Weights of a small GPT-style language model, trained from scratch on English Wikipedia.
Size: 14 layers, vocabulary 2048.
Architecture: rotary positions, biases on query, key and value.
Each number is 500 + 25 x the weight over its row's rms, rounded and kept within 0 to 999. Layers, rows and columns count from 0. Numbers have three digits each. The size before them is the row's rms in percent of the matrix's.

# gate: layer 8 MLP gate, 384x96, rms 0.143, rows 28-113, columns 48-95
# up: layer 8 MLP up, 384x96, rms 0.138, rows 28-113, columns 48-95
# down: layer 8 MLP down (transposed), 384x96, rms 0.127, rows 28-112, columns 48-95
gate28 100:526514505484458497509575525479504494528473526499506468476536478530503479502480449515535516514501516518513491471544492468554514481506493472489478
up28 097:512540490486528521487473480498483517482535523489545538500494471500463509503485497511472504543518552486500485497462516493494520477493462496518501
down28 099:498508497513493493531485518514518527490511517499516489509485524494486529450501486527532538492510485531486444490494534583487460490480541528475509
gate29 096:523511507496520502553451476495491497545522486482502525530530466507500496494489486487561443516535510543477531477520536523503522486487507520483548
up29 102:477533504503505480497492489488503524485538523483521492538506528513475523448463494444498501500451478548495514479520479494503525506478556527517509
down29 102:476501511478504513489515492465483506500481500466443532483538525528483474467515500498481505464447456525479538460485505499509461507533536503489468
gate30 098:533468496562512478538532460493466469461492525543501491477495529486481446530483483528475498518525523505502481496476545474498525529508500531524501
up30 096:543470487496561462462521476477534478507474473520531474495501498514491502500543480553461494474504451511447515475506478508472487486471491516489525
down30 103:553500475526511498508485506513504535480503475484495501570547499521489509496487517539485511473473480464506510482538506496507539496525509491478491
gate31 103:506520481477527506474487445501511504506520498513517575514471511558484504474506511492512448487473518511503502519482462499486488517493505536507509
up31 105:505517496515500514489503497481535486499540455520491533539456558491524514532483478501477512510482520517532499522510486485512474550500527498512467
down31 102:491462493507462513531495523509522520520467520479469473507484514514499504529534481526513499509480515501485518511475529473521515538521507465556466
gate32 097:480532474479533463515509492548506504527488530512507467488494482497496536450507539515467535506486494515509460471518450519519525530467523494495493
up32 099:520480500460475515500541467479518493573499515459491486489462508489528480487500517486485472473482495470520495488552519494508511510495493489501468
down32 096:459491494532522534462470517497486481486514478507512499482522505501468460504452507527503485459507511489476521524505483491459494494528542507516512
gate33 103:502421507481523474478501536465518494528486505508490483531494518508519492551494486469488517486479500482492500508494499482479461522505447508473498
up33 109:478477508491504525486498501466491529506535483523538502520466545533555474486479459529494486519481502481495484485496510496511502544449499518488490
down33 104:478531485521503519482514488501487511494529495482487497497483478536519503494505478426490508489507496486459502512475507508519485519535450485479470
gate34 101:503478489527499499471512508481536512521477493470507498514494549455517542502519499475482497464524507552527501504510460480557502487483502521524525
up34 108:531476499504543465544525431511487494507481491501492484503514513471482472530480532511504493446487535508511546534505504503495469468445474508505520
down34 110:535532474550513473491498502493500500477530527516487467468469502573499539496481505544534499491491512498510520475502490517475491467518460477493526
gate35 098:549493436509538539487531507481501448497495536515456518484499513470500506498520484485506437487530516509457508492456508530504497502469535458510537
up35 096:530528487505518479496488510498543523512517506511513487497484504484516474464446505448502515464501523506511489516490501565445525534510542486515512
down35 101:483480509483521456482514536506530500480540526513488494524496491529507481528488501533512513496459479491484470486474532504527517456486481465495469
gate36 101:518518491565475496533459520523493486536536443504453503507475494531492478514456470488484473484539484450489457495504508487489520528495499483518462
up36 098:523454487506497534485512458474500504454499458492485505515523500481531509522510482526468504476503496482529483561476491540468505488512464499505495
down36 098:499516489518548478469529470483513488476520453503475490483484464529476515477517489500499419505473503528492479502495489495474540533496469517536478
gate37 094:464544457519445496472526505513478536527481477454466493523471498528498516505521508493535496530463490506519462487538514521527503506523475478509483
up37 098:524487517484536475480502509492439479490492453505459496491518483453488461461502532451505507543532532518468492471501541507493512522467508530532495
down37 099:494520545555503533497489475524486519524495493498514501519443509479489508526540466457494477507517509515510504579473498525494470514484462517478473
gate38 100:521535465542535466458504550511503498503545514532502490515508480470514508560484468481514521522504540511519470494530528472482511512477530472498474
up38 095:539497464525524446499511503542481508490502509503541484488478489510500526516458509523529542514523492517503464485532503505472512497498492542514486
down38 094:504510514519476513513498548489509522504485492483504545533458498497501491530517502485513468517468532518483520482464541503481532470488513492525518
gate39 106:500493504525509473488490502503472507512490466525460527529425498539502483478545522528488452525475493541489521467551519480510517486510480486510491
up39 098:447483499498509512494461501496547502480496484526522469505481487545456481522423497497494500509499484470489503507551486484516508502512504499495492
down39 102:510487489512451512508515477497515520494516536477520515476530508470498512514508494498475538492513530513531429485441505485542507464497529491498495
gate40 106:500500550524496525503576475496516456514498478498464501501550491543480500499573519490509466531559501478517535508490526478489499506539480505467514
up40 103:496532527459483520498468503519500531452469535476519540498486500491511502520478482507479516469494509496466506528491508507489468493476453509520460
down40 103:490478507524526481519493541522543533497488477508499508539508527505522494482462488556533518497517479500498458473483496477486486509500509528540511
gate41 091:495479542552487515465517523483493510429480488500514509531467517506494493542530469526543541474477521491486499498509516506475449519476451475491491
up41 094:526529499502474491490483489522512504473506509475518475509523494509512529460504432537510507520477475530509517535508477505542473506496533522445470
down41 098:535523504470491555506496469510488490537524502471520502511504539483500547529500546480477513520526489480531511501537511494548468450527521502457526
gate42 092:516536537475498494458515506508514510475495494523467508500465499468450539522468499499537494460464486502515510468450466531522489533540522494450477
up42 097:521497464492518506505509445505525539506471511504484496492477477514478503498512472508516458471500500503503504454502458516498535509505490498508474
down42 096:510501491483472522483489506534489510535530486486496519454501496489465485538484508527479490491508537543479510490522561495513504489506458504472492
gate43 099:473483472505545471457486513501472454556524477501507539516503470519563474497519536461521489544507510497483534489467458514501500487489501523485498
up43 102:491463470522522496502513490517491520453495517476449518485445478502539492478503491478458556498504545494542538467470485457512491482486481502543487
down43 104:493470486496505499474484450512478503434551509498531474514497497507506484506531483475492493481488511522485489509498463495509535525524578541524496
gate44 098:495476512469499499473525492511491511483450547514525507516538488508470480518482499534448554475533506497481497490447507517517552460472500493488490
up44 098:507514515493515503510536490516524498513534511486486508513510525488512511502470462481462490466471497503513490503478483415535548482485509505564478
down44 094:487468533506510513485519510473548478494487472499504517496499499474521530503519531591536507488466517514521502504542501544485469460506488504447470
gate45 104:524523484555514518502460524547498513524520528490510495514517512501537501448480500571491463487466500528519524529499482524466489487515504512465496
up45 104:524513527497521515511435512507483514508506492476501480498497518493497490506511491496533464494487533508485426467502460513505508484498488524527528
down45 103:508524478511511486470520487497493474442482511446448498535503520496493538526490460484478532511506496494448490474487566506516495456467546509502467
gate46 090:499504455498500512476480512482476476477460523503437482491447503491496478510506536498531496527486503503521487430520504519488510485525485459513522
up46 091:507510506545452510488496491518539516503496520478536495503476533488489477536565475515509478537484456526502527486473487524458500439489497489486467
down46 092:483491522488526512499477490472516498533535464485468511497492535542533479503512495532516510487533478488500470513480474515466524549479485531500502
gate47 094:511501492523507509515432487515512493540463468502524527492484478505501486496472475551491485469497460497549479472533499499527496525488507484485531
up47 096:486484471485540508483483495527458523509485534499494497504474499481546487491521476532516500541506452471536484497520519483487481566494478499515546
down47 096:464504530520477462519477520477520496493507452507474528476508472466486501500468486516499488452487465490482518452530506527483522468488508469472466
gate48 094:480476492519507505496497566451495487507476460516534443507468509491499472460505458543512529489516474479502538490495510536533519497458473490517529
up48 092:479452511504531508540492528432490517481521465548480498533548519478505504458493535481496464505514485474522519493519520513530512511504505502474525
down48 094:459519472527534488477507524517482521534459517477528463497473519510509537492469519489506527512448534531526540520517502525478539488541538496479516
gate49 111:563495521469503499514508500525487485530487486474504480510508502530541450503534503546473491489503484523557501473495563485516457507479508484506500
up49 109:467539492479517502446465537484511453523472537468507526499457484511509516500539506477498516514537502518534544471554531519511485495484490499500466
down49 108:482506498537512537506499532501480518520526488536516478492499503473511504496485496490527464467497466455489495537490481527537497517526503481473542
gate50 104:464524492506475527509504481481501500526505496494525495509488501482504545460477501507481498506505518546522480436532514512508512495518530539516551
up50 107:481512481531476496561524536517514501494492515497488485502479521486520557527459473501512492463461497501488500503524507468483480492494479471479471
down50 101:513542537471510497504544525511510497512484528486481511502498479536536502494514461537503460486487477485473493485516499463448529510482549536463517
gate51 105:499468522522499487510491499501501538532465517504529461478537499473502481507498486483494434488536466550491499492454450485470500501476531512511517
up51 111:454495513483473512569525483537493444542533520483513544494531501523500517499530528499536490485495473475499528493538513466495527510506456481454498
down51 113:521531479504488494492517531471528482521476502492482517488498466478466539565528488511494533512506496494483523496521511503499499480567490479502483
gate52 105:442516450468531496513497507529473492513449492528492436525478517502492494531530490510516526481494498472502505439508532493559533474528538508480503
up52 103:545547524482492522486545538535472515490544495481510510533525505453516517543531515489534478488452503540488513501528491521502432464532498489506491
down52 104:477528534520526449552484505522489475485517535506526510496483477521503518510443510444513496511550507535510476537493490500517499493481511484478500
gate53 101:515534499517504515499478498477491497477489533503483527520557532522470490485508511503498503505476529497491486473508496485486476531505481400492516
up53 097:498491511506541533468481447472512475485476505553500487511487527496487458540501505524506486469505493525499503480511497524509491489469476513507504
down53 105:513479452518486510504470473457490467511490499518513528531497510484471469473491506539490479495492532498510538515493508581445487446479484461486491
gate54 099:476492479527495495554466508478480504514496534493485519516509485505525453492490497548507508491534447464506486496502500452478568474491506484490496
up54 105:483491486528521542485492491475508545526493537477487499476501501489493532460470498488490474496520459531474537521521500490516498521500492468495468
down54 108:506497481506489469529475520484523535547540451521497453546486523506498485477446507464483513464498532491490506495522507518494477508502485476498496
gate55 099:444500448516500513497540475479530493536483522554502503493469500511475507517510489464506463491493517542516530501527540499485522508486504452469494
up55 101:524511502479479470507542522486533506493504499504499517433474470507461495493462545491474522504505488479556507486512487515515483495524452549528531
down55 098:532516527500491487519519489543489489482505513508487517521462450508479504549533485505501505499473581542512484498548476507518509461517527443476521
gate56 102:500498512472545475521496493507524537498461534509483512538549502512473492479427509509526483490483502476528510481470487537514463517462491534521532
up56 103:494525481483505500523551478506507534518496555477493498509523512498496515517461449494487481502490556502480493508483461486505480523512456476511516
down56 106:488495514498461491513505512483537563533509485501529506485456486521498514470470494483483494503511514526480449489469510507498516491489494485498527
gate57 098:524449481520479506508451517497517483497500501495554518485523497479534486520488498500479460506509482539502537488489538528431527516532494477481503
up57 096:513497501530462520477455516518451490447492529470478526492474478488525483463531511495487526503474505471475501512497559469505504480501510510465514
down57 098:467514503478503481545518497468490491518486475528553521504525519523476494524512505503556541513541489494500519460533509501507463494514533513509509
gate58 099:483509443543529470476546514492519488508504528539470522458500498510513486496512484494493489531463498463490486484474483511512512549497453518486504
up58 102:531485562511468492507482487512516496517527522494533468533486488506492486485495514468527498508483534445469441497504471526508530516504516494506494
down58 102:512556511477477497509512498446526526527524501515492496499480502493488501480481491519473505470519493534493516493527486530531488490516494465461493
gate59 100:478464520501512429483517493577549501530487521472511473500545471440499513480495487492530491507530494496484512482490524516516499536485506514464505
up59 094:548551533524463509510517476518471515581499519497510495513514530462453462510513505517512540502517489520515533490495512456515507505532522513519518
down59 097:464462549538502452501502500508567464517496508499479495519483490456498525512517485472500525485501499523533474481504513510487506527475526498448511
gate60 096:490499483478500505462494472558509536484477518545514467483486485526525494471487494536550527505505454500501470484506542507540480470504521543476476
up60 103:509472487507503472504485505467497531490491509455482508541483476496479508522473480510505522486502520517538511498497490521475570516499519517541477
down60 103:475517493479475522521534513540494529491467491488516498468502483505531495512532464452523484503497451515480490449514502517494489556504488510477496
gate61 105:478487504483538508459531478489559475507499514548481514512499497494453501510505529491477531546511536480503508479509561517516471494466453521489577
up61 097:538488504444533488438500472475502530480487504469489470484497496521522473550525506489513491486501537471502450474525503488476491471484484487514493
down61 103:494489502523498493512493484523538477524462510426492524514500471506488473476550494553508522485478488521504531494527469501517564510466521484497502
gate62 099:506507512485458496511501489455510504446439461470532555519451536512473522502494495520494538506498461521491497510551508491524505481512497478506551
up62 088:533477513516500497507486491506500522462460487439480489520467539497492509498472529508503502519494471523485486485512479511442500527536486492464514
down62 092:484497481481457513497488484497500509513512482514541493472507500554546511480516503512466527495510472502500515525498478511501493523506530516527476
gate63 099:485489521541499470483568473484491448551486494496527485487519520499510497540506488471502495504451478466467466509484473507535516520507504527533503
up63 108:501492503504483463509487464494517480505471485497469509454543501520491472503488486513561512505464491467534541464502523492478525520496523465532516
down63 102:501524519488493535490517456499536431507463549553519483468514479519503490491480523452444505494514510459509492512497493560469493519512476482509562
gate64 100:499508507489502464488474467503456521517486502508486529474507522471519508547500525504507486540485498521480504507517496542480515516465516529527495
up64 096:516514518525478481518498520514505475504508520547505518492480504492489465481497494534527504449500526491467494491468520498471509531511517500465471
down64 097:513493467494475525477519479508537511517506497503506502478542452509504524519525494533501494525536503486523526522487517493470463496519523460491514
gate65 107:499552505532467497479522495490515537474507528540483491504469529495485543519501529505478484520506499487524490533510515517512517497498506511512509
up65 094:498484496474487514503472553507550532454493542504528485543540523461508515500487543463554451512484511504511487518516537506475458532491497519529524
down65 099:516474481513484524505519485497503510478453498498500473541520490546511481451493525495502482502484526508491554487479471476566462491496525485515482
gate66 103:489497518474480454505497527508511512524483552512502487541536513479513473537494498503460504497543538483551536498535486481528481502480462464485508
up66 099:497457504480496493488507510485557481491469488530517538497515464511490496482520464504509472501490441489459495511515506513525529522496510518523520
down66 101:498509512496467489479491476501535578467497503462489513487488525519512504458489454549471484462488475472552494500510540480476476491510474503496460
gate67 098:544514529476496526511511496495503494444503498447484516487467499498510491533529531459516473510459520499490482507514527518502489555466486503473490
up67 096:495514518517527489499538479502531459463486551509491457489464476468507464522493510502509541537517510524503513564501482459537481504494475540471472
down67 093:500519494469507545505492461490493505501488506449508467505495413524516500511459463511471482495526522491484465494488482492489480447482493489538503
gate68 102:541516512507447486517512505489504524546421504498520513534550483498508554508495496512498471497499459499531494505441516482514540515519540500503494
up68 099:506490455458522501537477513492511487551450528522512487465466500498483514537423510485521509512540499510501549504456469514499482477463478503536493
down68 096:539494495493483501487478509478485491499508514501472496483433517470478483523518505526499510513496545471527475512489467521517492483498454499465462
gate69 094:526486507501516518501516547510476499502508489485491457450489518492485537521508473509532505521552508474528467511497482485475461549520474489515476
up69 095:512494428557478533491510472546502460526442452516532510527492517471538529490544500535508503523524489520504486500546498486529512495483499463496520
down69 096:472465474464499523519496510495501464452464508490466455487470489533500519462476519471480481518509530507445473505504498542519488476496503481491469
gate70 104:481515453495492498487519484504475454482498484493480466457497509535508502525495504485519472491466566497492510500496491470486485487466517494512484
up70 099:507439478485536490475494477487468509523496501490529502512469520498454512492507498493520515541476457536489444487528479535504477449534489504466500
down70 101:480512572497508504539533490536481499502468519497511502488524494510484475525509527512511522514504466513481494502538487515511462501536486541496502
gate71 104:534510493515451516498462483515494480528522539479527489474522504471475489541496522478529438475502494501534459483466516461481475548506498452503478
up71 102:543517495478481494483476542529538510480558512466521521497500497484500492504495522501517503453531484502492518501429527526449518506522549492543483
down71 102:489489473491524507475485473539488502528529521507465469513500476489441508484520483457500508527502480470497510478507490498517519485472554523501531
gate72 105:529532500518517505495506500522478470498504523541498504513478534528552516470494496482526477518510533461523488523512440521506479507500580488544522
up72 095:499510461537530501456453498510548474543518509502484494558480446459505509491487526544506511482460512443500523507503495469505511475486530472472467
down72 096:480477500475547503471482500494485476494497521539514529450488470516481461487510495507498517501452491514530500505509527487482508553504492462546503
gate73 098:522500542481480463478482511540476527525488509506509497490506537493524477517565498462542506494530486548482495502463554534496497462490479514526535
up73 102:535524522521489525535482480454505557512527530485495477476502547488515512520540532514488487473556491497544519524497484522476535489500510473496518
down73 100:547479481472503474479502506523468463501513493549488467487514515532476500485478514529541522500510519470514468535519507507466477482473483473492511
gate74 103:500453474529519457458499503541504531540513511519500524511496533485495488501558529502494526486512474522504493488516484526477518516469492482506490
up74 100:500513468528474475516536505512511475503487518504503551502500432519529477492499539463502486499486531510480545532508549491472534537497507496513473
down74 106:465529527485560489481466509518457486502484475454507506501456509478464510500496551508471501510504503491469476529470508530517506511516509515529494
gate75 100:491517455533534454475443492506498528494535486511485503488462503521506479475527465467477477480484509471486468459474498538561517547535491505499507
up75 099:472525497512463491511497502528503493546512452456532496512499511523501514519488502499495494471543536515493517484537428510485497547482497505482485
down75 103:501539480472491475482530515485525465504550508536528524465448515539519460477487505492465471511466507485466501505511502510515487472519548481468491
gate76 101:485476520499533455495494485478488496509457477474514485533502472536485491486519459447453501499474531516480552500463481490496466485526497509539478
up76 103:487486499511529481474531466475478482496480565488499455497503510539450480525515577515493464493518569517524486485503530513532493512488489521524505
down76 103:511465506524520504484475491497478492518477494437514518456533490487496456487510490524498491507461508498489511499517500532491442500505502504549512
gate77 107:526498492523501498467481513495500482481494482493465448537518500501463508488540481487475551496523497551496502543498508449540494475536461496482473
up77 099:512516510522512548507519495499512526553507509461514505472482479488497542525539486489507475548523506523515558486534460474493546495529499509503484
down77 099:458488453487535503511527496518519481511553535473486493489489473492547513485507536515515490476504543527452494522502518499508497472447513491463498
gate78 096:476503499505472534531506502446533472491527509486499453521512464531490531498502533501501491523528490494517457474494505490490484535498461571498502
up78 092:468533497477536483490535527495523499493502518483507523502516454501456522495501537485506530486489480495483534497525514502510489535499506518484507
down78 089:514456534467529486507485494512493502473547512512471518493528520530526480522516452535490524463450501528543482488505450487457491498478499531471541
gate79 096:477500470479551507493462508493499483497472518514474468501485558479479515443507485492492514506462511508504495518539491517543484481504461481466518
up79 100:470506467476484516487482501519488489527501509494494436507525540511556470499516484509521508528495490525497490531502471516521553481485463475492519
down79 097:494502552505490501464513527448506503496467473468494500514457429468488522494529484448519500507524524508495509479491525486535534485514529478476482
gate80 107:500511492519488507496504543528548519486472550491513490509532491495485533468519451501521432538510450518483548516512529508500458491512460513537443
up80 105:498508504473485503479526482484480530529532512529522547493476489474516534538449527440466508471472524527476548502551529507493500492506492498487508
down80 100:520514521491502478497484478464465449521468438489513487504488492468535508511470489527535529524512502546521442489479514517483518529470504486516541
gate81 104:533517481488469526507497519537514526489502505505473510501536501443480504534508522502521515480475509488532500511497482548499499482499512472491527
up81 101:493441523487518520525527513525526468504493504498435479508533534500501488460506485523477511499499532548480509472515493469495517538510527484464488
down81 102:500479527546548470473498494510522475509459515527523493515497484504497532507483518519523504517509499466507454492519505474488539541466547499507517
gate82 103:558526491503492504550479461464490500475498506477489494492511470512497517521515514470461463551516507469515507464494513484490486507506470529503516
up82 099:477516468481501486504498509514440479525544474516468536498484494500490513505516513492495503501523480469479454506515528495525489446499492518477480
down82 092:532510466489504487473534488517459501510550500517507495513500460511473493498533513493528513470506477495489476522530463491522488512442458566476504
gate83 094:475530484495486486490441495492508488520506514561496494489481508508532530479491499486478436499478532492524491471499499526492519473476505551470494
up83 095:536492512486521505481474491514496489507529480496568483513499512442527488483503483486510473474526520478523454492473491500469491514518494479545506
down83 102:511539516508521490484513535519484472502526521524478491478475525530505459463513520462521509493474510505496459484474529460503559539476500515502511
gate84 102:492505513487486505468534520482458522491504499548478445459522508485505470518479473496459524492516465497538486515511512506514531464521478522494506
up84 093:510521508472485525453477437466485486535502522511477522473502509501503516479468483480500532510500459498476493473501520521500514501522493486490465
down84 101:514455517503508541489508523483542459452517467498522504487491508520519496477524509586460526508457518501495482487482482543503503473533473515487480
gate85 100:509485510493477511472540496487468512498518516514458464480485504517489488556516532533520526526523525537523520499484508528499462476570461492457489
up85 099:502505488434501498484485472521506505492509491486505511494487508497457497562549511484520557524489470561524504536496500461511509537505492477451495
down85 099:510519467538508560478502515499486490496503543491568533509504476510475485431488467528542495516535510504556449516494511498524465557477483550516517
gate86 106:512496499474473456478497478495493533543531532519503491510511507494532488504533552503484514508456481495468493492471476492511509542518473477440532
up86 099:469511522486520512455469500536459557508493506531538489534514491496513491477521491580515522506510470531481532530494524472510519505501488487471483
down86 104:509504425465490511501477493503476522468430498488490563499520526501496519540534493522509517534465510491484505533447487484459496527480500517547516
gate87 099:459459538477479501502544533505507476509449531480501515507476533492507514463525518528515489566486462471504525472468503517467508550506507494528530
up87 102:511492489509512510477495477505457498455517529507498490481542479486530533531500483514503490510540532476490515485507518442537472509524465446521505
down87 103:515528528508484489522500528504504519509503561471502495452511561505480490496503493540467464521456530494479543468472475499500505456505508526532541
gate88 106:535476490516518451497466488488474491576516510503526500495516476544492492471513460522475503499495461486504462469520516509508511519498483513472481
up88 106:507542556497474531490497515501534528508508490484477521489497537501480471486555541457529503450476491459518520503475501450531500473510521520524501
down88 104:477508529498497512505485501500532493548528516448500495498512505460502515515559505456492492521502587501519449503500481482496467466486477481515552
gate89 105:469490505502495496515526534518501526473508506506495493507519488493438551490516517485503465523493512444500476479469526522492488560535523528524519
up89 107:484504468484537490494519501454483542556495491497486511470515514504477521462467521548527490499527495502496510506502481542517514464484544522535519
down89 107:472495449482494497505456478486483498500456478467494508473490482491560485527516481538483515429525524534458516496500495510477526529489478500501478
gate90 099:499525497522518489535518463508494460453437482540482494481496496458516496511511525517475485451501456479437535541533500478458459520483473491526470
up90 099:479509472478500517480475478549535506490490490522528511483491510473559469466487502509461532520486474496532506469492472493486464507451465455531493
down90 099:501495462455502491503506490525477502481483452523489534526512508511495466486418492530489550485506486515480523476480516497482499427485478458478520
gate91 104:470508562508507503492522505519470481510516512502484517510499494491458534514515494462509512508519547463487562512466504443496473502507494501475553
up91 100:552461538457507501495484473458528522530517418514465509505504517546498490466506492522452486490465510522496505506505479500513460563494517499500509
down91 101:513513543501516548516530531509470522508483549468482497497505495524523500448507510503533483487450450506514490504524530486483479483508440492503512
gate92 102:524497504522488488537522535489521497517485473449525510497502484479481474472522496514477480515432514502455483485499446496530498483512499508528562
up92 098:478569483498502505463520446499493451500510496493514487495513466511469447512490509515523528498487485543505506493530490498506509509477537478533488
down92 098:444519513502496534465474480492490479467524487507521507518538468523533472500456481496522552505476447478483469474465504522539467484465526484499561
gate93 109:488520493488495516444468496478520518530446524505489489509481513509496464497551515496498484469539443510512541497499469532538530485528514473473487
up93 108:484492505536479522530525529501494517457475541504526513542507516539487520460473541512478471510450496467495519503527503492488465513465471553514493
down93 104:521501513555507498513530454535494524493481485439488503479538494505473487470541507470478528520526481483504520462504520514497489518515464531531466
gate94 101:519497519547495473517487479505512500551494519495498500488521505440498476468507468467505491524478481504542478509489539535520499477487528487521488
up94 114:490445479508484571517531516544514463492480444547458513530511502489510511490526522466530485457477495533502473484516464501495506479480520526465522
down94 111:500498504522510496468476510492517540460493513516513468504544481468524500480502462534492516505506485463454512483502539535488529493448498506487507
gate95 107:469487528495475499554491517501507542495496496523481473545508453502515528477504518461509512547507482505519521499485550551493488473506513520453511
up95 102:512522529463545502495483454484528483467519484563506484474505530498519516523479522480512518486530497510501530499534531474479474496505496476495495
down95 106:471528434509465467488495508538525437516535463495495499477529529527504522522498487481493500494544555514474507461499510496503495471498507473505523
gate96 102:486494477529480506505500552481522500464489498494542515485466481469488507518484536463446477507458460484476518506523499516520495504451486480462484
up96 102:540540528538507532478543529501530533510502515500489524481499431477539508507478480513503456524514505476525497493513570559493549502519499539479489
down96 094:522494505491475492480499494447450471516511485488516480492486502482508461519545499511539516474503481468473423517474485493495505583479506469548501
gate97 102:520519512502495488487490478518518506530516512515510513476509477534490497471477521489463534532539458518505519493462491538528496500475525491520483
up97 109:522474487521533516479494501521485474472492538507522490536470487496530545479511454506443483483471520463476534448498539480503478521519520517495520
down97 110:518520505491511494507502520497512468478516489552513490480528532544504474535481521500509526494535463477541500472482494483476473515482533462503528
gate98 096:489519500514502515475521511544454513499507498486511474526491546515514496496493494500488476503530509512509510471455471512408450496543504460508445
up98 100:488521513523495524491490473507555559493524496552527492498554497466515461512491504469513522509453484517492473473517521519524571533496468533468513
down98 098:531459545521515510503500508556508483507501524478495490528475529519522487521521477502520439488498543535532466492527479504497452515475508491513456
gate99 104:457530496516462486510453516517448544490504514532535458516467471512481482488501524492501497519550547485470516511509487511468493561479506516530513
up99 099:533497508489489482523493476475520483532494471447462472533538493526503484458516540538476527512498508510540471472469505470521555510536480550470524
down99 099:492496480496525519477470496504523510529504526563545484490505482517476555495490502470485500509495489487501505506479543525481452453486467554531515
gate100 103:541499468530518468479478469502516508518518480494481457480507552496499463436508501537499517508495480535483535483509510515522497524527536515487536
up100 110:549486509543524483493506426514476511468519485481464541516512473484518480481469477502490538461507501490481460566487528537483501514483476476519520
down100 114:514515509512538509488474488504487515531463491501498510486510515481500485519494499490521510516487505522530487524509525543501469524517466574512490
gate101 099:518470458504550426523484473515499493496501462469476494500517455493523450482540498520497517526465509482518499513496502508503527500518482510516487
up101 100:493473466491491483516469547510507487522476476523499529527505528528510515480518555526499499465460485512482499484478547440496482524532451499484544
down101 103:534490495543527470469485534497520508509495459532484511494452574511499526525498484484463515459481535498478510526514487431461516550508498500528490
gate102 099:523472497493465495501506490464480492503492526479503449500530469503481460495473466495531487490523497523496469418503514500493503497491485486471526
up102 105:522491468467516493495545537491515511497521473480487521493523510489510492527532522481490522495503506504473485484519483487510511510521490473495529
down102 102:491510447471515449515492558499523501448486455504470493510500470493499494508491479495538515490487494476520494465494480507494500517494472444509505
gate103 102:464498482559478476483483481511494492513541475452437454533499520499480512485508468491511434468554497517467515484491465472475519510535503490509517
up103 095:503473555536523497504496451550541496496500469475474479532484484548465492473511468480474474511483537501493554447507487493523530490518491495539525
down103 097:501461502485520520459516468432556500474508489484503535462505479514501505503465463497485541513462491490529484489529526513505515478491506494526484
gate104 093:472522495532458504479507462482498494514482474509482494494532517489505506491520474548502529495494466494501546497469479503459482512487505488523501
up104 104:497487484534539500498501487491553471498459540487516436502540484507488509503475458521480513505493483531473495524546528485496453491473502500493511
down104 100:513496512484515486510472511526522518510498520489534521483508494501532486492483542474433473489495490553484515500497490500508524503487455485478548
gate105 107:499534445510461514504497506517557531501509499498523512502504460534493494507497488503497499547489540504483463516472500511509515528472513488458485
up105 110:514517541461519534467513468466487507525507523506522459474488459505512502459481489484502466502510491535500516491503512467471532486501481563476547
down105 102:480501473527570517504541488460483488549503524522504458524471502508493480483485513495470500514524507499506501528520478501468478526507528548528499
gate106 098:466475494537499502558458457521509482493503485483515506468483504505503556537487521485492466461509490475501560492478536518514449520516457515503536
up106 107:504478490550507513508477502472503494493451476550504506495507477481453466486497556502490522511499496461490476516529478484503510459463522510468531
down106 104:496498551518497497529477487496520501464497507499514490465468525523517504471472480530528420516569520476539496510508527482456480494478481523493473
gate107 108:484541493488484491492487460492528528518499507514482520520495465494492493479509486484506498499534541524510470483500430482522487490517477475484519
up107 097:501533541494482539491546526511499459511495471482542534526515526486453474551505526499482493499504502508495527506465491478483489484484496462528457
down107 104:505495514457494543473489531517475518536530481522489476537516504523480541483482468440475533476492459506527504488502556527453522517508454512476544
gate108 107:490526513516523495494504497498514535537503503466520500522505455509480486525495476503474481541534563498521473504494486489463506521537457539499546
up108 112:489519526478495508516477561528519493492505516493500471490558519482472501524496499499510509516467512464499485464503552484486448523483493482519519
down108 111:522504496466468529541512519520481519504493482511518480493473518496495507528482494490498510487493483485571491488521537509465506506531507520517500
gate109 102:496466542525473476487525510485556488541515501512482500568489484507477485495527486448497494487467479470509525511476498456544470518507482509506485
up109 101:488522513512497484491497507519508503486489449510464496516516498524508462516495438482567473486540480503449489503532550488503484466492507484532488
down109 096:475544558484481485491510490527523478488525507494494533496483469512516434517475499485466467502488495508512471473507490486543512575445483525526500
gate110 100:473482484537505488508468478449454512510502489534490471501514500521466528513479467517478463507456464464499529481502531452454501526512520474485523
up110 105:533510463455499529499507466512516500543458467501505484529508519499469538513522521508517498481505510509516490514449509525500522513497499549541510
down110 104:482495470483472506505534536521485495490513532503469499509528521514497509546567519486513487526519491474523474526510505562466537527462488512448461
gate111 092:456505469473478445512526496479468477493458476493504499557466510517473512496505549525492483513497489462485529490508500508503511456450459496505499
up111 095:498503496478537515550474507486496502518476546514522483514529504536503527525497448490477519499556446493508503551461526501503476491517535531501525
down111 093:488516487469524517488542558504487512514493490463473454498447495455525500554489497452517510497493527523497472492488481488477525522485501517532545
gate112 110:522488513531498511520458437529508504450484501490451522492462534483570548536524503485496483477548511501510494514501498524504527544491503488484507
up112 104:499519516479462514480517490478507505541523507474474528528487530505479445488505458482562504489464510485520521471503507513515504464522483481509443
down112 103:532484493509510482418495502482496517512520482502439479486525533523496450511545514482551472513476520516463526496496526490481490515505541479501502
gate113 105:515505496467529469527525455503502458508476503503481496537530506520522517491531480523531479543464473503498489540467531483499474516480418517515513
up113 098:524485539493497477515503485528509534487522483472420499462515476463499486467488503502474502466523503503506507537530472511470457538518477503480473